{
  "hidden_size": 320,
  "num_key_value_heads": 2,
  "norm_place": "pre",
  "rope_theta": 10000.0,
  "qk_norm": false,
  "init_std_o": 0.00435,
  "optimizer": "adam_variant",
  "learning_rate": 0.00105,
  "train_tokens": 853200000
}
Each number is 200 + 30 x the weight over its row's rms, rounded and kept within 0 to 999. Layers, rows and columns count from 0. The size before them is the row's rms in percent of the matrix's.

# layer 3 MLP up, 832x320, rms 0.0313, rows 783-826, columns 160-319
101,169,231,210,243,184,208,228,251,195,186,198,216,193,203,212,180,228,166,139,179,200,178,236,231,290,181,212,193,160,205,205,180,182,228,233,180,243,176,214,184,217,182,180,171,236,237,225,218,247,177,222,171,208,226,161,118,186,161,190,198,198,185,208,224,202,190,190,189,231,193,188,200,183,187,248,237,206,232,259,213,216,232,222,172,192,210,231,174,218,175,155,179,162,171,198,256,225,211,203,213,208,162,151,204,202,182,210,259,218,170,181,207,153,267,248,187,157,234,187,187,241,146,214,221,224,188,191,213,210,209,165,197,215,243,198,216,194,204,197,218,200,180,198,222,161,238,222,202,161,218,278,168,218,216,228,165,195,208,203,188
107,179,195,132,233,186,223,149,272,189,180,211,196,196,261,179,220,204,219,206,132,220,233,224,165,215,161,199,169,209,154,197,289,235,161,253,164,188,228,201,186,234,191,209,226,223,197,187,233,246,188,164,211,203,181,218,163,213,183,229,141,230,222,204,163,225,176,234,172,207,168,224,178,167,159,205,208,185,193,141,183,216,199,212,170,238,207,174,202,207,199,188,181,214,209,182,226,198,157,213,150,227,203,159,251,234,210,225,194,195,182,200,221,223,228,220,239,165,207,218,259,177,200,181,244,187,161,222,190,223,175,204,200,225,206,293,164,244,132,222,203,260,238,134,230,222,218,188,166,232,191,207,220,211,225,190,179,240,240,191,185
101,246,192,218,254,178,202,183,190,185,123,204,235,197,157,245,198,246,192,223,182,201,181,228,206,150,176,173,195,199,153,175,167,204,153,183,211,249,200,210,192,192,267,234,216,205,261,205,203,228,216,166,193,168,185,166,228,192,228,179,189,181,239,191,212,207,207,256,234,239,219,178,205,218,281,185,195,161,203,237,207,135,189,208,184,214,231,179,204,201,130,197,282,250,242,212,180,216,245,201,186,229,238,206,253,207,239,225,208,236,230,234,216,207,157,223,146,171,178,220,197,240,238,164,191,164,218,205,177,197,157,169,241,227,186,159,198,195,119,153,174,182,227,172,182,222,167,186,219,199,208,131,182,150,219,192,167,151,184,206,281
108,214,210,153,209,199,193,192,186,194,225,185,183,254,224,231,201,167,161,236,201,205,160,238,208,238,200,150,250,221,202,218,215,166,198,218,154,194,208,203,221,190,220,216,253,235,237,199,146,162,213,170,171,217,202,193,237,192,222,166,231,254,286,215,195,196,189,238,203,229,214,220,211,175,235,217,206,190,214,205,170,184,160,185,146,213,212,152,195,217,186,248,178,215,201,191,208,196,108,214,162,152,190,188,216,200,242,166,182,235,192,192,237,195,214,205,201,213,154,177,219,205,174,186,215,265,197,202,188,204,188,176,225,208,188,189,195,213,218,178,201,234,184,208,212,214,189,211,175,246,141,211,196,209,209,216,234,227,136,222,229
079,213,145,205,133,210,190,197,193,168,225,223,223,202,202,140,154,276,229,228,200,252,221,184,189,187,157,209,192,185,224,145,228,191,208,175,237,184,153,218,185,200,274,174,187,170,231,195,175,215,163,164,180,186,190,184,239,201,218,209,178,215,239,185,163,182,171,218,199,149,163,221,197,172,225,192,232,203,142,227,170,237,237,210,198,179,190,230,198,229,188,226,150,240,158,193,174,209,231,178,238,173,233,187,170,204,237,194,230,245,211,185,209,233,182,233,237,173,210,237,127,214,155,166,239,194,194,219,235,223,164,190,217,217,206,189,210,233,240,246,254,190,183,179,210,153,226,191,215,208,235,208,131,182,149,173,193,212,224,191,199
079,195,123,177,125,170,193,156,179,191,255,231,220,208,233,218,142,220,194,245,217,204,200,168,194,193,208,178,189,166,244,164,198,219,184,182,242,203,191,249,172,200,171,184,167,210,236,175,194,219,148,177,179,145,183,198,229,187,218,158,264,230,184,216,188,231,141,173,201,170,189,289,196,206,210,227,183,182,186,245,210,209,181,172,195,225,183,218,172,220,192,212,190,226,207,178,174,180,200,201,204,194,253,213,224,179,228,207,180,269,184,144,227,225,195,215,217,169,249,213,165,186,172,227,247,242,203,192,180,250,231,201,212,178,205,175,240,168,171,216,213,216,200,245,247,221,189,184,165,189,189,212,166,237,151,198,193,219,163,180,209
108,230,220,148,199,205,172,152,188,223,228,171,153,245,181,187,206,174,187,225,179,243,206,202,238,249,234,211,144,180,213,162,251,189,114,199,184,212,156,254,216,176,235,183,209,181,178,173,229,170,192,220,151,182,222,213,160,178,179,192,182,232,208,229,192,192,181,195,228,193,262,179,217,234,177,194,210,248,200,170,177,212,194,196,225,246,224,219,164,114,222,197,234,197,173,165,261,155,175,221,206,227,216,197,187,150,210,148,215,145,197,219,145,145,205,188,191,180,199,180,127,200,197,159,187,197,212,197,172,229,222,171,201,255,215,219,199,188,184,174,135,162,188,190,236,213,229,232,180,234,231,154,224,229,226,204,205,174,213,185,190
099,183,185,204,159,229,190,251,183,184,217,167,196,180,221,159,242,185,196,208,195,217,213,136,206,169,230,161,174,190,223,205,185,189,218,239,214,162,214,181,175,189,193,188,173,185,206,211,172,228,173,168,235,192,193,257,209,198,201,240,154,176,248,149,205,188,203,180,191,167,185,221,224,171,221,207,227,234,167,202,193,206,207,169,200,164,167,262,167,202,226,176,205,174,190,199,238,230,163,249,202,204,256,181,209,200,150,239,190,195,184,221,276,192,208,165,234,190,199,259,211,191,248,161,201,246,228,232,269,203,198,241,258,177,227,197,228,229,127,193,198,179,167,171,234,196,178,200,146,192,247,176,187,217,231,227,225,211,251,178,156
110,213,177,218,254,151,178,202,218,208,157,204,158,252,202,192,217,151,183,255,179,225,199,201,198,214,194,195,227,232,182,245,162,215,203,205,229,181,160,202,192,121,185,167,199,191,148,149,242,202,152,159,182,259,235,193,199,178,243,223,253,228,204,220,225,193,192,235,240,171,149,169,189,223,193,215,187,205,209,223,188,185,247,213,196,190,205,232,219,170,251,184,202,203,174,245,213,119,208,157,190,210,172,254,163,162,177,188,285,210,232,208,246,173,181,212,180,164,224,229,173,188,250,261,192,195,144,247,136,202,194,185,213,225,192,198,186,205,188,211,180,137,190,189,172,250,194,200,232,185,211,196,195,187,159,222,228,124,251,209,184
081,146,200,197,184,244,244,216,233,118,217,215,187,235,248,204,192,212,212,206,191,201,232,226,172,154,195,222,249,178,193,206,169,205,167,235,281,202,166,212,183,214,198,157,196,166,207,253,166,144,216,235,163,182,194,228,170,218,233,196,190,154,150,211,210,141,213,231,195,163,227,219,204,222,194,222,133,225,227,228,226,153,214,231,220,181,191,166,220,228,238,220,211,252,238,208,193,200,199,262,218,203,202,170,201,163,175,240,219,194,178,237,168,181,163,224,223,178,132,225,229,226,138,213,219,205,180,208,189,153,115,241,219,207,209,183,182,228,186,238,214,212,212,227,239,161,199,219,199,186,208,236,159,211,195,199,163,176,204,177,232
108,241,192,182,220,170,240,183,169,199,209,147,124,207,270,178,175,151,223,190,246,192,189,151,217,252,198,208,216,198,219,183,144,208,210,178,187,217,243,192,241,192,177,190,160,156,229,199,207,193,212,181,186,225,147,172,176,202,238,206,245,191,212,218,207,230,175,168,198,240,194,157,187,200,199,241,178,139,210,235,212,197,251,234,257,244,186,176,225,209,211,208,206,244,121,236,213,245,205,151,203,211,254,191,207,166,215,237,193,173,218,246,269,218,234,233,161,201,225,214,191,178,278,239,197,199,211,195,229,264,166,233,210,239,202,264,202,220,170,150,198,247,207,179,175,225,143,146,198,203,150,174,226,173,181,199,198,179,172,201,221
105,191,178,225,197,161,222,220,234,207,173,199,229,197,160,176,177,239,220,183,215,177,190,150,186,250,268,198,215,189,205,223,213,192,162,168,232,242,228,257,193,229,181,175,187,211,216,183,235,206,167,185,177,208,224,206,236,197,224,185,226,202,216,223,235,241,177,190,240,250,201,173,170,200,201,220,199,221,167,209,210,208,267,178,214,223,190,236,156,170,170,213,218,162,174,173,181,196,246,168,206,196,227,207,235,215,181,165,205,247,182,187,194,242,239,257,204,129,179,229,216,182,257,200,179,206,233,184,197,193,186,211,125,253,220,226,230,191,149,145,201,185,210,175,192,179,214,216,248,172,211,204,201,197,202,194,188,151,200,196,190
101,219,253,189,191,234,203,230,232,201,207,206,181,174,175,177,226,217,201,201,212,180,182,184,196,205,208,191,216,195,260,184,246,198,258,181,209,162,194,270,241,164,197,233,170,205,145,208,225,192,208,211,160,209,218,149,248,194,240,177,183,191,180,217,186,192,215,216,200,197,202,167,231,198,269,217,165,221,277,163,238,197,190,218,235,176,220,206,217,178,195,259,177,241,193,127,198,175,167,217,186,224,183,123,180,170,213,194,168,182,190,149,160,187,178,214,237,205,219,246,229,218,171,211,186,255,164,221,205,124,186,224,173,209,192,225,142,205,174,219,199,253,191,157,179,182,146,219,253,196,224,195,247,249,161,153,149,197,177,210,202
100,169,175,156,234,202,182,142,210,167,205,190,221,191,187,241,209,180,185,146,214,253,166,222,205,203,193,183,184,204,167,209,200,156,237,202,209,194,227,273,196,210,251,261,209,200,184,252,192,252,198,233,232,173,254,163,207,210,196,242,180,179,223,184,162,145,198,246,208,209,220,242,234,212,205,197,167,193,218,153,182,195,191,185,190,146,183,175,194,227,137,207,253,196,220,194,222,155,228,208,192,204,146,252,236,164,180,162,180,196,226,207,172,189,252,152,181,216,239,124,189,256,178,233,196,219,148,175,162,162,223,197,185,207,148,221,163,198,191,169,142,183,204,252,217,188,200,253,220,242,218,188,171,198,174,220,201,209,165,190,157
105,195,180,229,223,193,193,180,185,211,182,255,169,240,111,218,204,223,238,207,175,169,160,197,244,211,221,180,239,176,201,205,212,235,213,207,177,175,184,181,169,180,169,216,193,205,167,125,217,206,244,258,213,228,205,206,195,212,230,226,210,210,216,199,231,191,203,182,159,211,165,141,171,191,261,211,209,163,173,204,239,234,166,219,204,201,203,196,180,233,228,230,223,198,173,233,186,189,185,210,175,261,259,189,173,219,232,230,233,235,170,234,200,223,207,215,162,205,219,175,143,210,253,182,200,234,218,183,153,226,205,195,229,261,273,231,200,168,238,230,205,132,189,155,224,226,176,254,194,215,207,213,220,222,178,162,266,173,242,180,206
091,160,153,217,163,159,200,208,181,167,190,230,184,167,150,221,198,195,204,219,212,209,186,188,231,144,161,208,221,228,211,187,231,205,122,201,227,242,156,215,223,153,249,215,177,186,219,157,213,237,174,188,242,185,223,250,220,136,229,219,202,243,173,171,165,235,149,222,237,191,257,139,191,194,114,206,203,159,191,185,233,209,202,195,212,224,182,227,197,208,191,253,224,219,188,207,188,215,226,181,235,135,207,227,180,209,170,218,194,221,229,200,205,269,249,190,186,182,235,245,183,213,240,259,182,195,264,215,180,205,184,210,191,255,148,147,230,188,181,197,187,167,188,242,188,203,169,188,206,195,226,168,194,185,260,204,184,252,260,189,226
089,176,227,227,174,274,183,150,219,222,206,220,163,214,238,182,194,125,129,207,185,158,162,163,168,205,206,182,202,214,231,217,193,202,196,180,159,97,197,115,205,184,132,189,163,203,164,198,192,182,200,175,213,260,206,193,205,162,173,192,230,208,240,214,224,267,154,216,214,176,138,162,187,207,174,207,162,234,189,154,198,245,200,195,139,222,164,136,212,181,199,177,195,214,152,215,217,189,164,239,220,161,217,180,187,223,178,202,256,218,196,203,193,193,202,182,209,197,199,209,187,217,228,210,138,218,224,215,232,204,166,194,191,175,199,183,168,233,203,254,232,103,177,197,213,207,186,208,214,197,189,204,231,228,210,199,197,204,167,179,202
090,165,174,189,201,160,152,235,228,189,214,192,172,208,213,184,268,143,158,180,221,223,201,240,214,228,229,221,200,188,190,166,216,196,163,159,193,204,245,215,182,159,232,229,231,178,187,148,247,215,136,174,193,198,253,168,185,241,181,230,152,204,236,193,187,178,194,228,174,202,200,216,155,233,167,167,230,171,231,212,173,182,246,265,204,206,244,202,186,162,206,225,237,194,225,197,160,164,220,225,185,162,159,191,216,195,242,260,236,207,195,163,180,223,224,184,137,187,212,195,209,206,182,208,146,164,221,207,226,187,174,203,188,178,220,214,181,202,184,207,148,194,209,129,191,183,224,201,202,258,176,117,222,202,233,200,240,228,229,231,212
100,224,173,194,168,195,152,223,212,215,235,197,188,179,153,152,256,210,198,173,187,216,192,205,190,218,166,204,203,182,204,209,209,213,162,230,207,176,197,219,218,198,239,176,231,179,192,208,189,160,152,211,171,215,175,161,248,219,208,226,174,191,157,216,295,260,222,153,162,218,211,183,213,242,188,184,187,199,230,198,149,290,201,174,186,214,214,247,203,186,264,220,171,195,124,222,214,208,229,148,175,188,178,221,180,197,191,237,193,180,236,222,205,198,222,198,200,142,242,223,180,187,270,195,203,230,241,219,192,241,237,179,187,149,236,198,233,227,200,270,213,145,185,205,170,237,205,190,176,192,150,255,168,237,203,161,202,177,181,167,171
100,177,152,248,174,137,178,211,222,192,221,204,181,151,225,203,185,195,222,196,224,177,179,204,214,189,180,174,216,179,158,152,208,168,187,230,206,149,258,184,202,142,171,248,204,212,190,204,255,199,216,160,193,222,174,171,202,222,177,172,203,163,167,193,167,192,239,240,202,209,232,162,233,210,232,191,259,209,222,141,179,171,189,191,148,220,272,203,215,216,208,258,193,215,203,170,194,251,216,189,205,247,206,243,226,253,216,220,236,183,207,222,241,234,174,216,161,176,173,193,196,221,169,191,227,174,176,224,114,250,212,166,187,201,226,177,146,181,203,202,232,210,146,188,193,168,188,240,194,197,146,209,209,152,222,183,210,189,258,222,182
107,175,231,173,85,201,237,176,206,213,199,139,189,180,152,207,195,178,228,183,195,183,164,144,197,163,213,169,242,255,194,178,173,220,220,259,226,247,178,229,185,202,176,181,198,196,231,179,201,212,147,223,226,197,183,199,172,205,204,191,184,206,187,188,177,210,175,165,228,233,193,173,217,192,179,195,234,201,187,201,202,130,199,142,197,247,283,229,189,181,188,242,201,195,230,172,202,185,173,222,202,149,264,165,152,229,226,244,230,195,177,212,178,219,210,188,196,183,181,190,208,193,220,215,222,181,192,228,157,166,176,218,160,199,213,193,236,207,199,183,206,246,179,186,196,229,221,217,215,213,176,213,225,263,205,181,262,223,217,230,202
107,153,157,221,176,190,227,192,191,204,181,228,245,197,201,238,214,198,263,182,231,153,244,196,205,182,164,233,264,248,201,213,216,206,206,204,192,168,232,159,229,182,151,223,191,226,248,186,205,224,198,191,228,240,236,199,270,219,168,208,246,209,180,200,196,231,204,197,188,214,227,210,217,218,214,240,159,211,173,139,215,211,225,197,168,236,242,191,191,216,165,169,220,241,191,154,152,209,146,212,160,169,254,258,212,130,165,177,194,185,197,185,235,193,201,246,143,144,188,187,203,214,177,195,175,189,241,187,209,231,258,162,149,210,232,177,202,226,223,135,163,211,141,184,192,213,211,92,180,236,183,183,220,213,242,163,187,172,199,198,209
096,190,207,229,199,163,186,214,213,217,211,177,170,177,213,235,224,216,256,179,210,163,216,194,204,167,219,190,196,162,200,209,301,219,217,228,216,184,260,193,205,194,213,219,161,188,215,180,213,189,207,177,183,158,219,183,172,203,234,194,217,228,173,234,207,218,170,227,221,229,257,195,238,302,221,207,195,237,172,240,285,153,195,184,219,229,248,162,206,140,184,204,171,223,223,180,223,225,178,157,154,130,213,174,208,202,268,116,232,199,189,177,175,190,240,219,213,190,217,220,206,250,259,171,171,198,207,192,271,207,238,192,198,192,169,227,231,193,119,178,173,185,169,162,184,173,194,187,206,205,196,230,207,184,229,188,191,210,204,218,144
104,194,219,211,257,219,245,234,220,221,145,164,175,202,191,181,234,194,209,195,242,232,248,171,196,239,216,194,215,194,175,178,226,173,169,222,212,151,170,183,202,197,154,170,211,274,215,200,215,197,235,189,165,243,218,194,223,146,208,224,199,186,221,202,214,174,157,192,190,142,212,195,192,171,185,211,163,187,181,250,207,188,188,151,240,236,210,195,195,131,253,195,194,176,202,231,216,221,240,143,211,200,206,209,135,214,154,172,275,172,221,209,217,263,221,216,174,188,285,162,146,219,228,273,206,202,174,206,122,146,182,218,181,216,162,223,172,219,177,185,213,194,227,241,236,184,180,177,234,215,212,191,198,219,168,217,217,160,257,217,171
097,210,190,230,205,135,147,136,202,195,209,158,222,230,214,205,195,195,178,166,252,204,178,182,193,197,209,213,206,212,182,213,217,206,198,183,209,199,184,198,215,209,195,192,176,200,186,199,206,213,196,181,162,189,223,250,264,243,168,202,151,223,255,180,186,187,153,229,221,193,171,165,217,243,228,181,224,219,171,242,196,194,219,184,139,178,156,175,194,213,229,232,147,234,234,222,123,190,188,197,192,176,195,215,194,213,158,213,170,169,273,212,216,208,178,223,216,252,214,240,213,198,194,181,193,207,256,205,214,207,170,188,202,186,214,185,195,190,223,214,190,160,161,194,207,203,222,243,166,184,270,171,156,207,226,178,201,217,214,165,223
106,178,200,223,167,163,251,215,129,217,180,184,239,214,173,209,221,208,199,180,208,150,177,194,202,212,177,214,236,188,246,213,122,238,218,204,227,244,153,232,211,167,187,133,179,201,177,101,230,239,165,182,218,228,216,185,188,197,208,188,138,168,193,186,210,201,236,217,227,190,141,217,176,214,217,194,188,178,214,188,193,264,153,210,181,210,229,205,215,179,198,179,196,251,208,172,190,218,198,240,166,200,183,207,233,222,250,191,229,184,217,159,187,199,208,172,202,217,179,210,234,196,217,204,199,248,230,218,182,182,177,247,205,184,141,220,248,186,135,154,212,188,210,210,222,220,190,138,181,282,220,187,239,229,164,232,212,229,216,208,197
109,174,182,195,237,226,180,235,252,203,197,212,194,210,228,171,211,265,238,148,172,219,219,235,217,204,248,192,202,178,205,194,238,187,218,160,227,251,126,155,169,155,173,259,224,189,190,188,194,197,176,227,256,162,217,173,159,189,228,216,168,99,229,201,230,194,195,210,210,218,196,192,262,205,236,223,233,274,191,140,221,191,217,173,251,172,195,200,178,161,213,160,241,175,249,182,204,254,195,164,210,194,138,190,181,196,186,199,205,212,228,207,233,172,208,198,234,185,169,191,216,180,134,169,216,209,214,211,224,192,175,232,171,132,216,228,208,204,191,195,196,209,171,223,167,168,229,226,206,189,235,250,153,200,199,194,234,213,255,200,209
107,248,215,185,215,216,198,212,202,207,176,237,167,193,139,213,219,247,200,229,228,218,194,196,183,171,211,171,221,198,191,189,238,212,228,202,237,236,198,171,211,128,166,155,153,198,142,165,256,208,207,222,209,175,200,190,217,210,172,216,244,185,199,216,203,171,163,189,167,193,158,179,146,211,171,211,173,237,148,232,258,222,207,204,230,234,189,198,178,189,162,201,211,205,199,176,200,172,237,201,204,216,265,259,190,141,239,216,159,141,158,229,213,222,228,175,216,179,227,233,105,174,211,251,242,173,248,190,192,197,182,229,164,188,185,172,249,176,155,211,184,239,194,227,201,205,209,224,180,162,158,252,182,222,284,157,186,195,189,228,200
094,198,219,213,217,235,206,236,189,159,200,210,226,190,209,191,135,197,208,185,196,141,216,218,171,188,236,211,208,177,201,225,229,218,158,227,189,252,194,199,207,177,223,218,155,211,207,178,169,215,224,216,229,231,204,151,206,155,189,205,222,161,231,251,237,170,214,202,239,233,237,226,195,213,151,192,132,235,168,195,185,182,172,237,179,171,185,203,239,209,190,218,188,208,213,240,227,178,227,224,259,244,208,154,200,218,197,242,194,153,199,178,191,145,222,201,208,213,188,193,207,179,194,177,167,190,197,208,245,163,222,160,219,124,168,193,175,215,169,184,181,164,178,165,244,151,227,189,167,254,179,187,184,189,200,252,186,191,155,183,174
113,195,160,231,220,211,207,182,206,184,240,199,180,146,165,217,190,180,214,203,154,190,193,208,183,228,245,192,168,220,226,193,204,165,185,205,209,184,184,217,172,215,193,202,148,160,155,159,238,167,196,169,174,223,216,148,157,189,193,242,243,206,201,217,207,215,151,170,218,153,168,132,157,223,194,220,212,198,190,158,235,197,147,227,203,204,267,213,198,202,120,181,172,180,169,207,203,197,245,211,198,126,226,171,189,211,193,198,193,187,242,264,239,194,217,205,208,203,196,199,160,219,196,202,183,175,184,156,202,172,240,184,203,189,176,167,197,227,175,186,217,215,185,207,204,216,247,203,232,250,202,190,168,172,193,208,240,271,216,253,195
101,210,202,213,238,200,241,218,226,181,196,165,214,207,208,237,194,215,236,189,205,233,192,193,202,218,194,228,214,209,239,200,179,174,275,219,277,219,134,253,171,208,241,205,216,254,186,141,170,184,246,200,183,207,181,194,191,181,220,205,184,240,207,184,178,226,231,244,210,184,175,213,177,168,217,193,126,203,123,195,208,194,215,214,175,214,200,250,190,199,188,242,206,203,254,240,190,192,198,183,185,202,218,183,246,187,179,225,173,225,188,179,187,166,212,238,212,201,178,151,223,196,197,149,107,202,151,181,204,203,212,211,216,207,200,254,230,218,148,197,192,199,202,144,181,187,235,192,199,166,199,221,172,176,207,175,203,219,264,227,193
102,177,234,183,236,204,138,211,204,215,258,210,226,223,141,186,190,201,210,177,221,149,202,155,223,139,147,199,213,259,182,191,181,229,220,191,177,217,221,207,222,238,199,172,152,197,208,175,175,237,250,221,158,160,222,177,183,248,217,231,197,196,181,243,200,208,221,195,212,204,196,143,176,230,192,191,193,204,171,223,185,133,219,198,224,253,221,242,169,174,186,196,215,188,168,210,204,227,198,194,175,235,226,281,183,207,220,160,179,255,197,179,188,233,220,202,192,195,201,219,184,177,212,280,186,191,235,234,179,253,220,174,153,172,186,244,174,163,151,209,149,181,215,187,161,192,179,196,146,162,191,228,160,132,245,250,195,208,213,177,177
106,213,164,203,207,177,182,179,157,205,230,201,173,260,242,193,173,204,195,210,154,164,258,150,201,163,206,207,202,189,196,204,148,223,190,207,206,205,225,205,169,189,159,157,178,199,178,235,214,234,164,210,182,189,200,193,222,174,180,195,248,186,199,185,214,186,214,197,179,254,184,230,228,204,168,195,221,196,205,224,242,185,151,213,163,224,205,198,243,186,216,212,231,182,228,224,208,193,197,174,194,198,179,210,174,253,124,168,224,189,241,247,207,192,258,158,191,145,153,210,207,182,215,213,172,165,229,198,151,212,175,256,229,235,189,250,262,151,173,219,168,156,195,206,228,201,254,244,229,233,143,219,190,221,268,239,144,215,129,229,151
078,210,178,220,205,231,214,239,207,197,204,194,234,231,187,188,180,154,202,206,226,193,198,200,182,229,164,173,248,213,155,193,202,155,172,208,211,178,194,207,238,234,154,190,198,234,222,161,204,220,218,224,229,222,228,186,227,227,176,220,225,175,200,188,208,155,253,183,249,174,167,179,156,194,227,221,195,206,176,189,182,246,159,178,191,231,221,195,213,241,186,224,201,234,210,222,242,184,192,203,205,251,225,225,190,165,163,264,235,139,159,219,211,138,202,173,195,172,164,187,191,214,184,194,238,219,184,190,160,238,182,177,214,190,186,192,184,171,202,169,228,138,197,183,235,214,180,223,225,227,179,210,229,202,178,172,231,167,211,207,274
090,178,206,227,172,183,180,222,216,214,239,171,219,144,184,157,255,186,196,217,196,184,220,171,187,183,141,200,186,195,184,179,218,193,141,185,190,193,165,234,209,262,177,171,226,171,180,204,214,189,227,184,198,194,158,222,210,190,234,211,145,172,224,185,192,217,191,290,211,200,182,206,161,164,192,212,229,215,193,250,156,155,218,223,195,206,188,179,182,189,198,271,201,207,204,216,201,203,195,201,293,198,221,218,200,158,176,230,157,209,197,172,185,190,220,224,204,252,174,196,200,220,213,242,211,203,161,185,209,221,201,183,181,209,146,219,203,205,219,192,149,194,193,199,186,223,119,203,184,193,223,240,182,221,242,153,176,211,237,244,240
087,188,213,163,183,257,214,208,219,205,170,239,183,245,183,165,154,263,193,180,204,223,201,234,213,222,202,202,214,200,164,228,194,200,274,210,219,198,173,196,154,171,192,233,162,196,207,192,166,206,189,148,182,216,193,224,215,178,198,154,218,198,170,243,249,182,166,221,177,211,191,225,261,189,200,216,221,159,200,210,195,225,192,195,200,201,206,236,185,191,171,196,188,153,181,182,232,298,155,156,191,196,176,166,201,192,216,206,216,289,206,150,247,181,232,240,216,188,227,229,238,169,162,203,187,198,131,202,241,161,223,207,168,213,187,194,206,181,189,262,208,153,237,156,173,158,213,187,213,216,274,224,201,204,149,176,188,167,240,217,179
107,196,224,220,217,266,179,182,173,202,282,189,190,205,191,186,192,166,207,197,202,194,176,184,191,179,220,159,230,269,189,250,179,191,187,235,226,205,248,254,247,205,196,203,203,189,153,163,197,180,203,225,195,169,180,177,267,188,210,230,247,198,192,171,235,219,217,252,203,185,151,176,228,159,230,191,168,180,224,215,230,266,189,194,130,232,172,182,216,207,163,223,245,230,238,188,202,138,219,187,188,208,223,220,187,199,205,207,130,181,238,240,160,231,223,249,140,160,202,184,203,164,248,183,173,201,163,223,188,203,215,262,195,162,240,250,199,172,186,232,244,154,203,170,242,234,202,158,185,227,220,180,164,214,285,193,198,219,193,191,191
104,190,211,224,132,216,243,203,215,199,235,175,267,228,156,189,171,216,183,207,225,183,163,252,225,215,216,213,182,220,203,198,250,193,156,155,178,215,251,225,179,185,229,209,209,200,214,226,240,170,203,214,112,213,233,226,195,233,260,180,152,126,211,165,188,179,270,203,203,162,195,241,244,220,216,265,183,168,144,214,179,208,197,248,182,121,148,186,152,156,211,206,165,177,170,199,186,183,207,234,263,190,159,147,197,198,181,233,183,242,242,224,140,177,176,164,217,256,185,224,174,222,214,206,212,161,166,159,201,204,207,209,201,219,216,255,215,239,212,258,180,177,215,190,195,166,152,177,198,242,212,196,197,168,154,202,195,256,159,224,226
114,205,193,182,278,194,186,208,200,193,110,198,226,217,231,146,263,190,154,196,203,191,202,213,222,122,184,162,200,253,250,210,219,240,227,204,188,211,186,212,209,191,281,191,185,207,206,144,185,212,253,204,216,226,188,230,210,243,213,204,162,207,185,164,218,165,173,245,275,162,271,237,180,190,255,208,192,172,206,189,184,191,299,218,199,202,215,192,192,174,212,177,163,243,206,205,205,221,153,224,175,179,176,223,182,184,234,155,241,225,177,219,237,208,245,168,174,229,244,258,200,222,194,199,174,220,214,223,175,160,147,157,148,217,127,244,144,217,201,230,227,134,234,204,204,211,218,183,197,191,175,213,224,174,259,207,235,170,183,166,198
106,210,215,203,137,175,201,196,159,205,246,152,178,190,183,191,197,215,119,243,175,176,194,169,226,201,199,244,165,244,156,199,206,205,163,198,228,146,223,183,171,236,198,186,192,180,228,232,220,154,179,217,204,187,272,201,169,161,189,228,247,204,173,169,172,204,172,176,192,227,177,212,204,213,186,222,181,212,138,212,231,197,218,137,234,220,218,160,234,222,181,210,188,211,232,169,189,217,216,196,194,191,229,155,165,208,177,214,198,210,206,207,156,260,236,179,185,262,203,195,204,159,223,266,240,229,236,211,236,232,206,157,231,208,203,189,255,198,239,196,182,170,182,201,244,205,234,188,206,251,197,105,234,190,162,193,205,164,183,200,116
104,170,233,201,210,153,182,215,215,197,220,228,272,205,208,156,200,206,208,187,242,174,191,248,196,177,229,179,185,198,142,253,160,182,245,220,157,204,213,237,232,175,217,175,209,225,180,216,211,178,202,161,163,201,222,241,204,214,183,208,181,231,156,224,225,222,212,240,174,250,174,168,171,162,115,208,167,195,185,181,177,229,242,183,222,206,189,217,171,172,186,238,202,168,195,227,176,222,210,204,157,189,214,229,222,153,210,165,232,210,181,210,173,221,152,215,235,183,214,244,168,169,180,227,239,175,237,182,192,254,228,219,157,212,227,197,175,190,231,230,156,245,175,178,253,234,237,204,207,202,138,174,181,200,181,244,230,191,186,154,171
119,236,199,204,271,171,219,203,231,206,197,164,200,164,247,209,179,176,240,213,211,199,211,182,177,214,217,210,202,229,259,217,229,171,177,185,153,181,188,216,157,181,192,200,215,212,151,199,161,203,208,200,196,211,182,228,190,207,248,216,205,195,163,164,179,189,198,188,146,162,224,195,165,211,153,205,249,213,187,219,230,260,154,275,210,181,155,172,214,184,174,203,221,223,179,248,179,188,228,187,140,227,161,144,204,177,180,230,189,168,269,179,194,227,206,251,212,142,184,256,159,192,189,176,239,240,158,206,206,266,123,163,182,180,222,170,266,194,254,227,237,182,192,203,204,216,187,229,202,203,219,251,221,160,221,186,197,182,185,201,154
094,176,253,190,224,215,213,182,188,200,221,203,157,189,186,187,182,240,257,193,129,255,225,160,232,164,184,250,167,202,232,245,213,230,226,220,198,184,232,192,165,221,199,183,117,210,193,148,214,235,187,143,182,240,199,238,252,187,204,211,195,217,237,222,161,205,192,139,197,227,231,214,170,149,180,188,210,184,203,184,191,193,180,222,204,175,255,229,197,148,271,129,186,198,202,208,221,221,197,205,177,239,235,212,232,186,201,188,185,239,209,193,201,213,177,216,172,193,200,237,218,190,193,274,206,209,214,239,143,164,240,233,180,249,222,236,221,243,159,227,175,192,225,140,186,182,214,198,210,172,177,170,177,226,225,208,220,233,190,190,214
106,185,192,173,231,153,211,206,183,203,215,201,176,233,251,196,242,212,195,196,183,208,191,182,180,189,183,195,201,193,211,228,187,238,164,185,177,206,187,223,195,221,168,241,138,202,162,151,187,186,233,205,179,163,197,211,170,173,176,199,177,171,224,240,195,207,219,158,219,173,215,216,180,251,165,187,192,155,229,203,227,287,206,171,238,217,210,146,190,157,236,207,204,188,199,223,257,243,205,208,214,175,169,206,184,231,258,222,164,210,177,187,184,258,223,204,232,243,215,245,209,182,257,232,211,172,205,176,234,191,202,209,110,145,218,189,210,191,155,249,228,188,206,191,188,189,171,175,212,137,198,248,212,212,296,176,177,187,206,208,204